Part of a small language model's weights.
Size: 14 layers, width 576, 9 heads of 64 (1 for keys and values), MLP 2880 GELU, vocabulary 8192, 61.5M parameters.
Architecture: rotary positions, no biases in attention or MLP, capped logits.
Training: a variant of Adam for these matrices, 903M tokens, 6893 steps.
Each number is 500 + 50 x the weight over the matrix's rms, rounded and kept within 0 to 999. Layers, rows and columns count from 0. Numbers have three digits each.

# layer 3 MLP down, 576x2880, rms 0.0422, rows 166-253, columns 2400-2559
539449501447584561458533491421335458541462550504483511446422532512422510568507486527535500526531499430538474512439508567491587466569625432574473561543508560561574532520533507528521525494476622482507543516520545442408508541547561540478512352464555514481474499500552526554494535462487584486567465517577535466512578409459579530418465567542420577461564523393486529510445516544514536548475503546565502518543501507422453453553472471476402603530524447501519541495409408510386482543470406
488569501559518411443564573458436520480502517450478427546460505433542466463497491554498512534455581455510529461495475498488557608374600476446556495507479506484465522631518553442476551442486556537457534502499494542475458507436465561461505510547523477434479424525533561419510432446508461434511417522463527493467513462586420510454408406461542414490530522503510622482463521494513624497575530524599411538488483438483469481341557496557417585448538488528525527427477472491361567486460515
528512561575551485497526439539589502508503378454480599509533498551445431415478365484432519521483566567532506563485527516508426445579362513509505541553481481592437484501453566451502583446437448577423469570574523478482486471468561483504521479438541470485482429544483481582493495543539616441501432521513526449539451408502558552544559501484560522560548557523553549443482456483484546549540537486456517479452477471434559450440483432440588392456470506409448550497487459458568483596543467
511527492477541523493453477407456538540467469488545483522596532508502492464464476542457472609527497427473562533520475469558497643492572525535519543458436442455491534563515529451565570499438534542414460514519501473536427455408542399448478485495508533472487541507464520556514600542520469426596442477505477526611538517517514508380566462479427508515590533495505513562513452511453560425500546614500487522536503524528434465517519478441484423405502421463502541464445466543494570498479564
449462478448559518519497497498476433434476439529461493569485447672495485422408495539509531543496496451566517524504489537521461517523479511533473467561551517521450492528426567454545622415535538449535395454502431552511508443541581519456582508502487444507565489427495465618474551550470497518644370507543485444563456562491430504437475431578524496561460503505592459524474430468567482602538594533441501411450536481498531584431475495484505440485529497531473470462498518443541484487494570
463451462369451500470532530521487384582423532578497588578470494503503498535464485520517463432508536493419492379435433491502412542487512515491469528494446590500451511472480436526446495589435451571462452497457491473494549453481405516497438462437527473534445460508490551449489354534484652569489502483445539532574512547503434601415399471538486441521386538522458462467566450463512532513498422479476580547476437470520525550505464424388556472498588447522510574501471542457462557552444589
518507556552548568503511499561486516439461502405545462494584511539551435497627478532489500556445495535491475463365522428447525491555489534494460449430496510495440484479492360523514542521451528501491505508424521605512456636496503472543517553470480534507480417503498606523488496549513480510460492476537497427409478402419504534465501476503434537532453527475466513388435430555581508476458517485568447419481455497469534509536436487533415426429526530654456563506478539552464482395543549
530486481569457470512582466526526564501574485567510544516534500354503609425562508496528446465525457535455464506555537446506498585512609546543483576536476481466568546494537538597468543381447436560584402479531568550523420504411462528623447603474514452532440552581524465501529545514532502462445535539542496539416551560437598533581484548463509374485470480528535458512519480517439496526542484534444452514407537495521553505483496521476510505488535507559477463456554484526481472572517547
504474431481451528411452443518407566460492456589553530406542516394452544435535507460475543474525455465531490519467481433399464408479477484472463511473597465444552415431503490354473439516459522431561434496543551645497524582530497535486506426548528559424509452495442448514492441515441523511401460399463494494421548545536437554538584550520570503573456504437525494507504474489443490474550533436554454496537418487545521503482556564566521402417473571473549477441507527506429537395519543
499493554570536442470446535447490481466582499474527539455418460522528492553505467509432466486509587567499521501517488489471497476556455541562478500437410413493492477425577472554478401461477576537461504526554596497534521527505509542592537508476542477423542525541478477478525505459565546426449572514417525515506435453483510500438515514559475374369539495447545536561461480537558488560530430445490431454507526575521556486532510505525589603490450563390525522587515424575441535451519419
552508492567446463533425518535495535531500491491611519506505545559501449520501444512414551535538465416453430543491492469494469599545557453580447456436436496407454460508510538485516552495533609457533426563494488512577438574518591414529486478453477404479538552493437526512550561493466338585591561435510627393566410543549467407556538592557464427441458473510506422559570578535518472528557435494425438477643526492530439600474472493516449522418520444484507565604506591443526580497479472
454539558533436435521504490502584557501486567459506468490480521489492606511493541510508574397516503460528501443409493550490515500492370516399473562442481444477530478516492614529434491481498533514538481481607470453489582490509442531503475449523518454437460573502531503470483553516513434445457507494538442421507437478528507515520488375596548435478452544464462477509484461465478456459447553492499549505503510466522426455581468516515494533448541401474573534480484427452614593523437496
486493448460506538491520449480484458455511563409611497571547458519498458551488468433416532504501508393490520535478541536479551521480536520512507497436450503448454564559532483562561446511472482428430522503372420509569458472528508488547559526487515484500504612487560427534488502512537394567550505521495527505498553553511554514438507460527502545435549426483524437564537551533489517525500604501500425554443531499508587448499467552408411593544540460450382445551519490448528419564411473
497456448500504572531531589418599431499548549462478547450473502443473385498499499524474482405496517453555566472527478518493550471555469547501461411596462420415456501453562490494576547502464542502596509494447517482470610495572438485513465549456530477402491588529486480517455515550404446531486589442523538445482534511517479478467497567578531629518479454589555503553488514441591551501517485453486387540416590554452524453415500552462542528505456421493479482511539402380536592470490444
564558457473583497454551443420577472443455517430557451571449475446510508453425440458533494509475539576517528441616611558509460537479514501421524493473474528418533513385484437524542512396434503496492580423454574553491438468508542479432501427559461466434452427464399502508458544463467460488586488521535553536464535560495549544510572561517448497457475568485457516525529431449581509528426508399410471507502500470473601458529446358562458472438436420418489527440402489423534558445480502
476558509429610438497459392570462509490528437476583604538484445431526495460464526540479472465492461594555408517487463514487553453507511521532524621465444507476449525508482501527576493407472432529527482471460512511443440517494419470619583462498470456461599517531377478481531469431526532482537550434503454515567499469481579584485593439471503511469506468516496566445549492525524445499576566606494532385528528498560462379495424497561470553506541576503434419524496520488552490526465422
489536409623505394481511610494495474510524416488398466430559521475543525468487449444490549512564478521555566542535430510491497528500491492520553570435517510498537457454501430404418536544494486486458529475550618586479603505496609539479360556477522541482502512502412447401533611589419530462514432452468449470428508487522405497419497427451488503435484541504473569550473473452502446581483550491425478561499541504464548554454668509456484516600532425350453456496525499439557381447545506
514517550512544456453510473474473485489407537548459475455491433452522521535492497490514479562509497513437518565532448541517546472557458537460518533510399605527490560476543491506417556386464429451456481482504458455548460529424484548528496350487581522413543435442519521476559406486414512586450531452562551438569442476570443639625521475549545531464398589522538498551491526490555453560406488489454475471506557515542502492543543494552514466514509328483478416468461567530503482452559527
477418444541402469472494511477522522526546488453569485465563435525435532582589435490486454506555582403493336496533514540598582524607443482531359398443550504498526413404517564549467584498404527442429522586478475480425535504597474437545537467562596510476500533491512514485569501492506543536543424480454537502486540491532526506471476481543497480518449491553383488560543519451536582473505483512501496559450548537474454494443498544431491515521539467525509597563455439466531458469528384
459520491496525551483538426532519472473428589478551547517549445506485401465431539512492453457552503525497528571482581530578624463586506528548547436551514531467550547512392486550545558541516535477562500527520502462521492539592527477519438477389470523522490549435621523453500481542498449501580545445520466516503502474500515504502451455555497584475452498470533559450436588508522535539519411448608516494465452523506466515448526478486502576528446523503433511451463566485522564562512477
498522541481540509561435429603526466524535527534510475516523545518368488477527558583485493456496564482561483491541488467561482538449518525520516514489554478502550562597491535554449522528508500433583530515475509601478405513518498426530516460480459525549468513519443507477430481491488504527496545551498395498512550452479452385499503483481461489458466493470525521436559452463501454532487500545488526549551631500540496548516448479488424490514506509551456529513459499474550408558538541
573523521535497369542479434530484493378585549494481412405635516547482496528552488518527599450444507520553530538498417527500568622589491540512596495491553437524427389499416546508525582450547490558473461556541489535522528458468577524496495531529446457530504489539492596435450479489439463610491439533472569450370519532533456542498590490401428448539465552506499518574521523513569433443439516556564417478501535521465502342460457516565498432559516520474557428410472461523471556589466457
525507516488436472516487557537519548390518513459493480655437519574552434529508475505471498478477473349529585503552454472538477520474474436581482412508500494546501460510435492470512572545530442462541552526501465642460522497522551540519479390491482447454510431536528462422431422392587444555535463495421595419624453447475453390536574356467505534466362487540499442513509508471439435570414450544456427465524440511464541446469510509490522555540364488514488498503513590485573517499482422
481520531465394422505492475385453483478488464507563522457480601596509500510580422481444485565579512491512614527482525544526450444522477475544442546564457438450484539480412508562454555429432507518503467515393536483566503476526555499488512556494494478538551541516563485385610541524498588481532507481532506445525547464508605457453526505514505530470464550410426388558524573543540539455478497460528537464496626507514525450487581481600552440492505469464502625533539606488595524520512477
534570436500482609556558614370522476489504522431494613478519544527519431483515450542488338368434562510422464444473500516490545413569478469518458549608397525467452527512525542469550454479506532505496510575450469532443536529447488509515541479480488514499556450488487474535467491478578604510534465578530518520490499433447403460465519480428474480579556536532363442416505541388511606486491437476533602482474531547463445358519480479528523466532569540564513498575520533507519580538479427
437418540476554551476537558398370364440462563516598595407484533483366427526497485513547625474491416447487483442472452518495428431473497402520452421472471463458562493566472514530398493484520518510571511556512530608529532450446535494453483541413486486534546454468473536444527533527478534417526478494530530526533473486562498472577385539483419465437511388514502536545468545443463566521473584479501448402494485479535525482463475464484525504470492564452461489558580503522447464489441516
523398516527472478513564461443542505565458406473509507508476507535478402548461464433559484485522550482552506536449547489453533464437525464468491611467493527487441501473406558493428450576486446493401538543425575463582607469477477502441500441466459567428482483509515451544489506455474573469531472433499537471491567597485578541431470474512495459517500465522482472526559405462550443504483495447504480512569448521504480494508534494575406450512523508507503489487476583494440504389528456
456534494467439414455564474499516546527490460516410496397543504525448474506529506561504527552489514561550548481435538501506580418499559529463465464505505445408519534534510557517605492364469406540530600601486415552480516486544461525446544461488506514479458439578538591582668418402489656462421454430556594608458538515488477483351404378414459511424471541589485506522543479462460498348449480631547450545457438498576500513584409508486469401446617525527484465488504492530447487501434566
442506365475448484473447487434531460477513472480626546515499460477539487430572490504474519552488500485474504445503542485468408481508529450507467506525573555483549533521508449555484449483562599331563504592487500531516510477510484509512551454549526630475618463538556480508569438459507480565491516516456450553634620510431544490469544549570555516519609576562509502528464463512418560461556571457521512462537482513484448430489535467491521427499479549534523512477473489546532437472521530
519509403486471459507486592567460515543460495469442449491456628570462451444534487493571567515540428520466574501524493537520492472440454412514583569547455520536469584464539447477487461540482497388582580523496533468468531475557448493546457464488549405505475492473440487416538496482541457543494471464527480403467459499503496425538492397541496386442514531549511560501504450457510526525519443506574438473586442549441433518443423401485524465535515643475517499527418505544590576500504474
474388520472517500474475587429471442482507488513501487493474475525544468544447546445420486493594515518507511515486530569437415572557588526517504554468531454510524403544461438579513540546366452426529474455427499484529550467499525453417524457434450548535451467583540561477500499453470480502560528540411522469577375539504475445485599495508470569472441501523531510568497481511537472556502463540493500541442456473485415485540484468410475437539500576472488342406513431425464391547545529
477520481497591517429492547487597422582491532469465387398454529478572546483581485462475535573484591496429471598479482548585469512653543491456546540535555524400463465467491524438540459572497521546478427485421525575547446440536521525457533515439569568485463446432563423566565584510437490554524431464497484517514490458503534447496535464499603541464478455453481462501478552615427493526527462532549524559507516488506478435485459532531455506500505484569515522520468497495592511580533459
471485483583434486507475457538502508509484561566491482543576553540446522492641496549455565501486496566581518487483466491463512495477458488424525451536547523431445501614449514459501478478439487466456484457385522577498527444498538512546506532464516514549512507455476558458584415454527636534499567539472515445475493488511510457517539504452457470434474542459468478437531485469477396393400416514441520429571538526452471437524503522536572514434482539501558472537541468498493438508407492
441592447512454455505478429550465417454499479540492447477461551473415465405505498547493509452613530498518450593418648520497609516593477486468527603497509437542550520541531393401501464458569558479462472447552490548501464461536588550526512411428511529520499483447564483550467545434479492565571460475529428518432427449520469500574501476441454478479566487545559557492527544501433553430459515499462476510551442498533469486470472493521476516433502480492482526426419450520544560480448561
602529556513537486501459490520622509522500533529444465579452436502460467557447565489485529503487504546534606504485589441480442476528529463544467529452433563554487548458497517581514504524455507534507513458510531591500482492465529484497448523548478491604531522605568512508526462413480550531486554549625609567545446541518452496642524517499505536478500466442537370488572489500454473515375467572494505517515585544488477513542487457525463541544399432643459485565478498494493514468441477
545479526517519531481425458537492512515533440503479447492451582470578439551507496481493460482505506487576578494455598550473480439564475503501600490552481512531460533460503478447371528571512492541474521420512419547454486605468664449547573485478466517536579463481607599565505412533571576474407484482543446428517477531550458492565499430413572494487545554525510462457479442429425501430456460509504500490490492485466472496500532469513550530459514478496475579497503617561488563481530513
453476446492471501572527493454515482540429453456472509430549387400523550476508575588575575490524549549561491383348530484549540499450501505467485434425513468448528484498483476496477520463523475531634493490487511581495501447509561527522444488472506534475441580484445552488543491477486462604481492426431500500534530544506499538549509565545587454509464637449539530535468443509512476499471565493511485456488559506479530511518572511578495435477378528352482439515542462544442473518577545
462485437489518544455419487483471406478539509526513623523483505438546478507505459495529512500533463461528484488468508508419552457512498538443525515463473433524466476571502640412606521456514537506429591442500463487564450446462431497543513502514503444578525419408559498526450454521437509476494568552509502569520512541523462493440517455509597474517547559515537468472536434491488528563520424495450454412541592443452570435477433568580570519475586499510485443575476586491532565501446524
549485571522530503452472512489505482505515598480453602444465517519510465539489547484560568554594507491613553500539517441420487522476531488540513457408485427484573531413506512447442415505459526479544356491535466478451490447562466551422540526503472529562476554447503424435460413523606438496547485605524386545540595478575619481526510522576504514541527472492491510511553494581467522442400537479345548445616449554562506593457510520503479544549468598408501493470593485418518441558478553
563487525569504494450491462417499576400471530480562543464519487498543633438459403507528532426583526428531465593447503519442499430467518635529494479594573564538457433497465492494578651527503582595564529429441410470602522454545537457483592446446506520558511491468613430544506569488536491486555399566539529488390464445521501589395485520467550567543458394493516473479556537497503476564489538558575510536467489446528520483504462501418437510480512448512550455499473536486533399570562464
533571538531536453559527530569543561527494515507447503499634446491534481487475541552403571521465495551543512546446376524511401481579534493546510492464511482471494558493470552488465532541496538551490480498463478497455390552484456533577500427506562431442423476527547561488533608479514498548536556506485429460441472476616514476436550428487454527494430436483530487543456459665540513516549561529489427489483544550526537407512525512548596544452510542522472483462542426570459507419612500
489491449466508529488419558508503505498429449513514608486534519542548515581487456519449482484560518466464424478528490432493354514545468562450458556338502384530441508558402497479434602524424473479522477544523555511548572518457548483493454482486559534426485547520518523514496511408424483505444465499467445503521469434535494479478503436636593479479541476533538584461467478490425554456490407487559539474468509543409466559464530506474585499424542502583509349461479498501500510446473435
555523437602529575431470489540440464498458547513470495512538473522567482463476488416424548513531501483448539545505451539482449401560532562465563438495549518562478380515491536476521470474565564496461423572490549483519456417539563506466563485454504487571432456446510515569470600465417511478495512492566534511485491525553498508519483492391505400526432444497400588509526512473483588492445471430433447453451515631545461450421416526505499552444544534464463439504520486440430510495508582
474556462446478460604516534466521495543581489378607553504459417448391582483535460511477435526523524567534464599399554498379567487522416512576519478501384547436490490529492457459591456498557552588457453448493508529515455458524480595461521579546405529497458433430578448489491560516453488461499482485511573494549465463488480490490469397592374516469515428522537527459518506566540510584408483513492473460493414348526517502514502571379438499474489502497493564508462540483525600520496519
479437564486571504578380417581526480489464447368504540531469531427512409564504454508478461373472507491488483496451569491514511521489496497497506483601506441527541515490461577428522551608492529582515479557499477604484548520571511513504459519574459580586537474443469411408419564510565515505561435486379436466473523534433481531449535563579562461561536461426455475450563490458498387487566525368444516477520519467443405536404451530464519467365457456466570485454573540472601521530413504
589496460538464462535461588565553540519392464561469540489517516510436470480504496543537475499528443591501512519436615457389562518402508473401499558498536487555494546561574529446466482465470392579608565472530552585441437481470489572512493472471462475520476524531501453541508507528491627551475504529473445502502499486479439512516486522412431393477414549445490514485440473572555425472536499459474544490649570472498455508453599477488547492454483537483463516522433503406453478461555491
522490490462478448516544533452620472532502502447508517465509528555472520495605517470476547617464505520442460565511533471501485453464487503498476440569482497551498510406488506442494551503450567534518399539486534471552558476515522472544410503404597513563502494496466477630494449518598517504532491528539465448441478568499435452477416530547404470537484489424508541532435514595516552442510454460469501503485503483483500500435395575410460457419486477517451470445502523482551609487562462
511463500534490427501490434465612484482572492492562534551493547485505448557448440489525500512514526460488489460456455425526516510455569447456621531526480531540507549504504554404481449464508544512560529521475503487432460477521572533449543454493486424491476503543386428516521344544540464533571401467463549542467596634501419539558516495494528560471556408522365509489528527505499527460497542538356509524559520509457510490467492423467419624486449508459491485374510633590527473529578558
506551529555471560510546533538478396525518555442503514555463485456489517440337444593501558425517532512473534531524597508525488556548571491534467398553537567536517502526591512537488513430531498604591525593553536428452506463442498475474439458529558521505512448621543506617439491521470514564523412481530462480470424471465403525504527536459578499446478489464539431493511510419413471483391514440507487533514508490434412590506431509477564544382461604452539483494482528516491552527463504
538530449502429515541535487545484511478434542449486469486483478624438447496525462548503518526509464525490461434459523476472544620481492477492406467455619414487441591504433537636466487495469492493572520428403439484499499432523440411435540467566532449556493545510512440515443623414525484435514442499507480603531482465464567448444490558419481598500517553479475488490609496449391489451501429527593490482420536460393440557619399566437446573545445541487448449412516648527533515462567549
525476536486550470521527484497493514544489437545419516532529547514498546493427507500501502517529481453469393460574507491438429527527499574508455593531612464459525505561506533501502573607536556511476455488407469538624530401532589490505495538523534554535509547499397564455464452527493498456551533508587532469537483493469544621552508431481548527481592454575505582448532515489459505524485354518517556532497481500539606444442521581482537429619472463382450445569474546469525495446501548
547476566498437539443441443507491596531421561549514451511524455481493506484455522466484481531493528442536508538482463499531473528554548496502469414525554567523505561489506512602503484567480573585487511485548442471476475509481568443463591432512477468479529457525447374640466530446511505418477526465488497501409611484526611640578526556500540599527432465413494541483515538463484493528437557512527498517515459500526493520544507509447447540562423418472473431433538559499507422610549480
473494528603416532412522572505467432474448479475543478421508587602481492617527542636486504456533471468501551490446387480512417487506522482475475519593439500464474583416569438508500416527467440530547558527517522556547497506530593470523464589512523555509537506539423604501399516488492473403428436549406511473454518449492427489532499491454557423492481536554536555555516500477545536429502512480596467484480412454536501425525499562445519403410473463422538524409478616525487504472483500
422462501498480496493490410541556519532478582492582490483478488499535521496465533485536501438496385516554458525427494437475479503500469499569493491479571548578422371493543500546512467493563457464465620510598518549550510487461434533502521493455463471571514469562548478510568460496478479509523513438558489527496396454510545428475512555487514444507504483487530443464516555528457477601490463523456550467492581457479552469439536603474454454526427417446582461511508434497461493558482501
524444499481504498444398422545466549563514472445476446462371492450541595515471549442432485500478560418486538536487569464620500447551465553546395449419490519549464484542568515484510482549544538504472470432492516488535524471530446506455477481507480472530498545422490453512494515534497573483515495484524532562429504494525493580524505546493516319560507466606493511567471487510463504437586458449511471525636588491512445444501454554484480513583515498502480442497429538507481440465400498
465496449466410534549466490448503491472465507561514499562532483471520501497551510519522446432489537532510532514489552472466435447549514595387526446536530554522415462480441487486504491475495492473464627520472552534523422530512477511516518463543505516551568594548505455524519458538512503548523455567440457419528517490562483458519532480583453620491605508482517442503463514466535555583465492510486455461464515543526446524477469472465535547434587440488573571544449410509542497438541600
451469503536513415441550488561510473568451579531555407414504452491533559533492559541422440402526545431497514472487456498442522504460495442483473440487495575531484423561396515445516623538569467566418444522425477524522469470469576488457364523517493537560537551464543517504456593516434565574528529457590540492514459463555541494417470488507460477517533427422509465506417505477532415551480522488486500491470596445486502492511536494439620524487416551518592515509487561410569487529526469
566562516459449466481568464452460411464454497519495442491533531509478472455455529441472441388524554548530457547517476453548564552554546537523572546438572509414482474543607448516566509424508489378481509411517453492540552515596394473436469533468540464496523511458537482505501528455483462529462466541556524500501436491522516473487454551459535520554497523526526529425554526513486481476470492526506425479544516560552502507470440520456532455524533498546503494523540471512517477561482589
528575500489534465510555471461430432398488426545566589500517549475514518416401533497461512491458477526475620536516581521549420436551531592605491607513500446456511497469517502476487419444478430523413466518527508469490482481426488474450485492579474493472512570527515608521481621428469418447597501473521586432567516557557509509585534487610561569500467500520522506513568520483423556515445476481471521489475488500509513505555481493482474449544459456557486548509547536575544524436497482
472498464496412573503405542541452570472546436484509446681428447454574600584510519454457526516478464436525498526548550414470490530548463452448429555545529472456582479454533560526507476451481580512475579512566478556425411459519493492474485458485435603401552580540461489481564506448525587529579541598595512464473470483448513530497487442474444595508540505558414479480547493552508524450505581553506533514544603555622546518641517566500441429529492444456522526510502542524526444578506539
419480538486494426486411474579548502514540460452493517594502489471479527533594508491459544528447509488507434495435474523484439579511463445472493514448517560548469525514498520484469521493471570483538494541655531504513597496527505403487451434534547605466526401569486472514496467557555533541492528453517480574450538442482592539496546488495472446568542451500502497562429493444544570430502492573503483524493475541551453457500459510548507467594550512426455483495445557498508500531523520
433503493549549533508520523510477460457492434380549534486378511577570470535566557530456459549563462486521463442386522504459452543557514547494554541472478565444467527555546487480515587481507528492512585538529512500516522525485555509457567576553586455633548510437583555506462512546443536492456492492466471513450546579544541492505418490462630522458441530491491612487452445540540486586540506501455504502409496490478578536499553504508485604409505523501465506462454623474478523451421475
481531584444554504394473488491513632434470502518524368521530441543472476498516515540528536519541464437532511492388500480553509460511422476519475514410412505409533516543506579552454527544478498469419443482564401552481581512514440554515564517516573415545450513475508534496554364561521523555572546416434422559523545468507497495476538514517483569503427498424347492470509530421511458481520417538572516443485410472600500432467513525535517411395409501470609506514511543504607536521563621
474489532496508488506540509648544549472522526400477419390490499517516464524529427551487511517432617504492582550390514444505517479480563524566511480425496571504451431469476535549526502484505516519535444480578543448507501510435579466501514485500453476453516411472461441513570453535560428542484584403498429421448602415472529538460459487450484490454633485569545502532561486503451432429504555428530475497416521460488491447528466534499488496478561470438633464452495402481542415541472496
493523514457492481536569491488586479449406556524528464470466445501601550443451505606466445486533504563504515523505484377498476434461505528461465524514578546481542475470492483494502502468487489505524564507537471546520510531435519497580543484420505517440503517345583503499517487583473551451523467563537545506463567452525425490452489507553588494491532374461563481500537513492463418483521476537407454532466615471477492466598515469485560441507580527543490540496465408394506499390533538
491513504566535517528549534426468468502522433518593495488594507469494502498580534578454549527451440498557538551496467558535569517477566509532558554487486489559530599506506459476513531491425484448497482643519495478504485508509534528521568474543394490455434523506515516448507530433545569560503430508448533569483543524469483514502393456414485457401442366465474526484472562531507470431470629492446510462557444500461454481580531464554461510510563491438503565494495474521532525372480404
540500461450479583567556449574544573598548473518501377451468552479440499449463507626489513481485507532523647590460591477479592425481472568448527502535518489488470523512550576511514420513556574530596486479464410512517503552541514436561446513415495559502445440468506480654502495491558494521479496491509477324516442551556560360546618503538496481437536484444485527481570528452599534417407438496514520409581499460545548504470530425579429458355490519517521509563508527483509503394404524
455475515528558548543529550519628443538533512519426501575464590398490381486509379513436431592483620568548441530541423513437571449500461455503587499515508565387543602537493478503401469434496497461470501531462538473474484507477517468453557519570597545468502484472501515450453521548536495483478642570444400437433504509491520569433512507453533499531487427460471490410508464505517500520545472546510516512483410530510443518556513436425401526503427497491503555467486451513436483535561511
472547551517482502465420434482456495499578530501480583497508445505441466475550498503497578468488564400477459483462547423465475527489502383459427494404463414551460503580463452592495468476509414427443534468460558546476526583487464521538469490442533473538501472554424595541486504421455495425468444566395485485440514539479462447481455428505475451509496594433529485491507558437443454503476467563507519475480413477583460504478554506500406560518546460423498426551474526568508471464416501
413419514611537499486564529581471532526536499506466579505527449512598488504545517477418541490561513464577445526461510505569462435532477541444478518465571389519477492496575506475446532519539516504459465471482455467547547440433529501457557552408474511444506533497535460447480444525498566562463565509610509537428424505618447505495524558384606473482447438508569491493402462574472553543608542473463588477485564541536593480469554548532500533539520420539497427472467547541446456489516479
534500568551465561492482550533455553537516499540454539570526475477466558501449455537477439532529521524443488463469534406470457503475567424464509493474548518390600497486403546492465453509439523473471443443563434465496512567519463517470611487507401504455398542537467424447464532453535482390529474518532460448455440449447602488532490539628528448482576574467474553499493474482470537628495523534455496525544477531475590543532487440519483519529447518459519486574541518490462490535448502
481570484519468486530537561561542566499565509485500406469471440525475430548508470555450470549470497482530533560572464488513523461519528499469571529506493427503470526526556543628595445463521496429503555452442519400360482508482414469532535506558504477414421512503530462436637460513487492446463568468489531458379426419568542517493461515595529432478513462455480520489471528440549513602563469489609520496513496583457489428566444518529518457513572483552600541596487409488494588507461521
434509552501537556482572471474514496511539571428472486474441503505416472485535509461472518531450466524498515548533544544467538477531514503556507437429543530536556526481473530463502441542489513484493592434502473532507526453461496481524448628515441500456401534425447483465588480541541466558492448516464461488556422544556439461448441448598560463401486508458582561489439501402482476512506520408556505516539484565484471522507464504483501522446536463479540611604567419577424516419470419
472421528444505495522439453461475455540499532436567445521500371434520473487596504479577465514584430537456479540492525441506570590443521531532545477441542493449550545548493479515496500541457489443490474449502457466581589533480543510559539502485455498486513534520541571479553578433429521468402488555463513438574515518567588520534505547533475590555506541459500528518395513532470488415490421492456418502489540490501518517429433551553469570473406488491479507576558500495502432442487526
445508399430650434559442437565523490499606478575533562439475591498578495454555465529491506483456475536477465546523427514506504407552530446471556554484548515517504533468494418440512432477429465465520478480520543535463546495391553498589544457564521508448488511519523483529547539465481429467488497528472423558581563539455517443470478473530520467379545503560515505537513548545513546534574578444494434591460428515457553504506501525463570507625516623479484396473475412493533586490541588
517575501523539463538561606386509466526503479543431449536565522499566537454506505528435468470472525486492501567529470472557495521559485576566471539471465530458528527472519487467560587460454525516479521490452482464499602535563504552584427508516521479465431532676543414543578505426458411548458542537513514607518501496490472514496512566561524480530461515508511444496438456439544446560427517531527566436473573565501487458444524514500501468585600570423626568429574479520495582486517495
452423467489616458551592590533562500504587570531510567559500568518491479443574546519435527497476438453561542502520436415522515504615409445561550456605406518522430540484446537489483455586549480502520445496414569353486547571547498468501434491494447459511523560557558487525502593414564470522534465537580582478532468541556546418501526488489529557513460501514537517570505510480482501472459541447439470524436460414567509508440599472557515496468453410495486458455479449532498495499495539
521515467530563412470516488444465433495528462454542532447487442530565435499488570496548468465551394476566550520452443498424539501521511427523481496523551566486504548506575418496457452550504560447518453583433555469448515505572497500503436466477610531445455512549647581494512543495552582518544479528513500549506424497513459466413390581575557566499417485424518521505507424638534513555458429530546554504582430501520540476507480546484610592573469532471538466487570521495469513501421588
449521526494557496504492454483519468495500507502504542577490506482457556452495596512481458530517556515429388461445434511433542550446428479457432469442458500524512497558518577521436630446514466514434485551552432518492524490561489566436478508630494450467550526466421523517526491532448466454484464520529413571486492500490543514504514519562484471489504492515511489506462388599435470519531539370593439511470435486494577601489529473466502453390482413506463499542432575508447513508487562
589514494551479520572507597590525518398550533551570493496584521516396548494530517448462488571406514500566411461435468516504516477399579600493462500482423442538449568463531462442558521446466483529478511591553546501432594516499467526475520460442472429584513445502580520550521476500449550533491511513466516595483459523452497464452455462623503446475518506514484621442452496504555432453509477486473487456533529554500481445468444463475570499514559557455481492588489466484491497535448441
446564503469417515448460499509508518542456563444478540401423472491451480505535470579563555531500516459449481456533481502474474417470496511539396583553480435496501544573496520483559487567471530488473524496469437566463467605461425525474607533505441386526497490491549420502524454505608522490495410403477425531497508512461484566488534439428473515479566487585423460567569516478570443495456482538566545512419510414486572512443498445553470385436524535444461462457465554456639414462555489
484491487475537445579518458419560406412433564490553453490580538440495500577478486496519500515391419500490488475496467494490530504501556531582519526530495460453436494466507515540572459433586466554516397554454503526550538546480503502442457463520613521583442449554404461436510484548454430511552551502562522441389447542526462553567495441535455548450608525499489473442607550522457414494458570470558557423475539518534550477580501539547492521468380430468471525526483544543547572513520475
505461435575520529468486516493438503511533535448580500473466489575571442513493455463482449531566464558446466486424500568544463571432629555462458587451573534540470426480449593469512428498535443527536451567514562556503457430505589552555481526537426548453517497395484490546504491504525470510479558484533562493393545481459565469479441576464530430504514518470475526454547476486485513485570512474373511447461552516582555540424533560528530453461509449522492557488567536483482546568506538
531470512502491507497493417537549539557528492563530502508454541451511500443493512534528460540539378438583508506462538537500541427543448537476392509453494431504488489554594532457566489559448504543521491489523463502450451529517400461549566497427567497439468451581520499413443538383515548474540522512519480514516464392514470559442470568540454582473577598502470446452436534552540476535608547475559489441443445484530530501473559566437488531605524565559492463520408499522398508542516489
546453567492594443445500569565559460445472533576451480456552545480526464433384552522492457637470461356394428573635577415483532473555569593449509553463566457510500437527529508483575510538460502542520467529477433498542534614528490408518454530572589558428505489546482473377516604561487396474478506511531578392446474454519579561546577532502570511510449391506483466507501439539614441506459489470444446465563511631507480492501444493535479507546548443589552517511524578446531464518578538
485501452489460481507577513447512494499525487422514463443539475536500480588574523560503533515510449534523486430468453487459502548473470628463500435474519423472499423560386495559500387607419490467553489472386492433597564491437439487466457460527538562551482507481553522523518515594578609511539476473496455514388557491497465577492497552515532468414489423582528398483550505514445472555532491427455432514465388496540489530469439547533468408522465628512481412423493502478492376460517461
540509509455450506459476643415539538454566487509542548514491474467581518428508495557522550485522422445455508508546546514473488537640548463489477379510520540475429566525453444507498532470504514533521559447556501480483498537484547577457512584490490659457386578448523573511496526436439602533459473536560524490485510506504513508518475464506478483505430472539533457530512562529491543453415500529678543525491500455476565438528576485481497441493486506476551580441482522500510542527481536
509495633500404545510458464586382566473470516547476469521494487426465470505505513379559482455547488529493562553498474534505553477482498518500491447506498437518479489516495565454456434461491513526446524494510518519560492558432509457502499506474497542432545495587449524549549549441490427589414563483599424472531489463528555436527478520416513498594449504430507527509362468464506559508431479472543540509533451563510514407412537578458479505407522512396476488592469430467592448499441477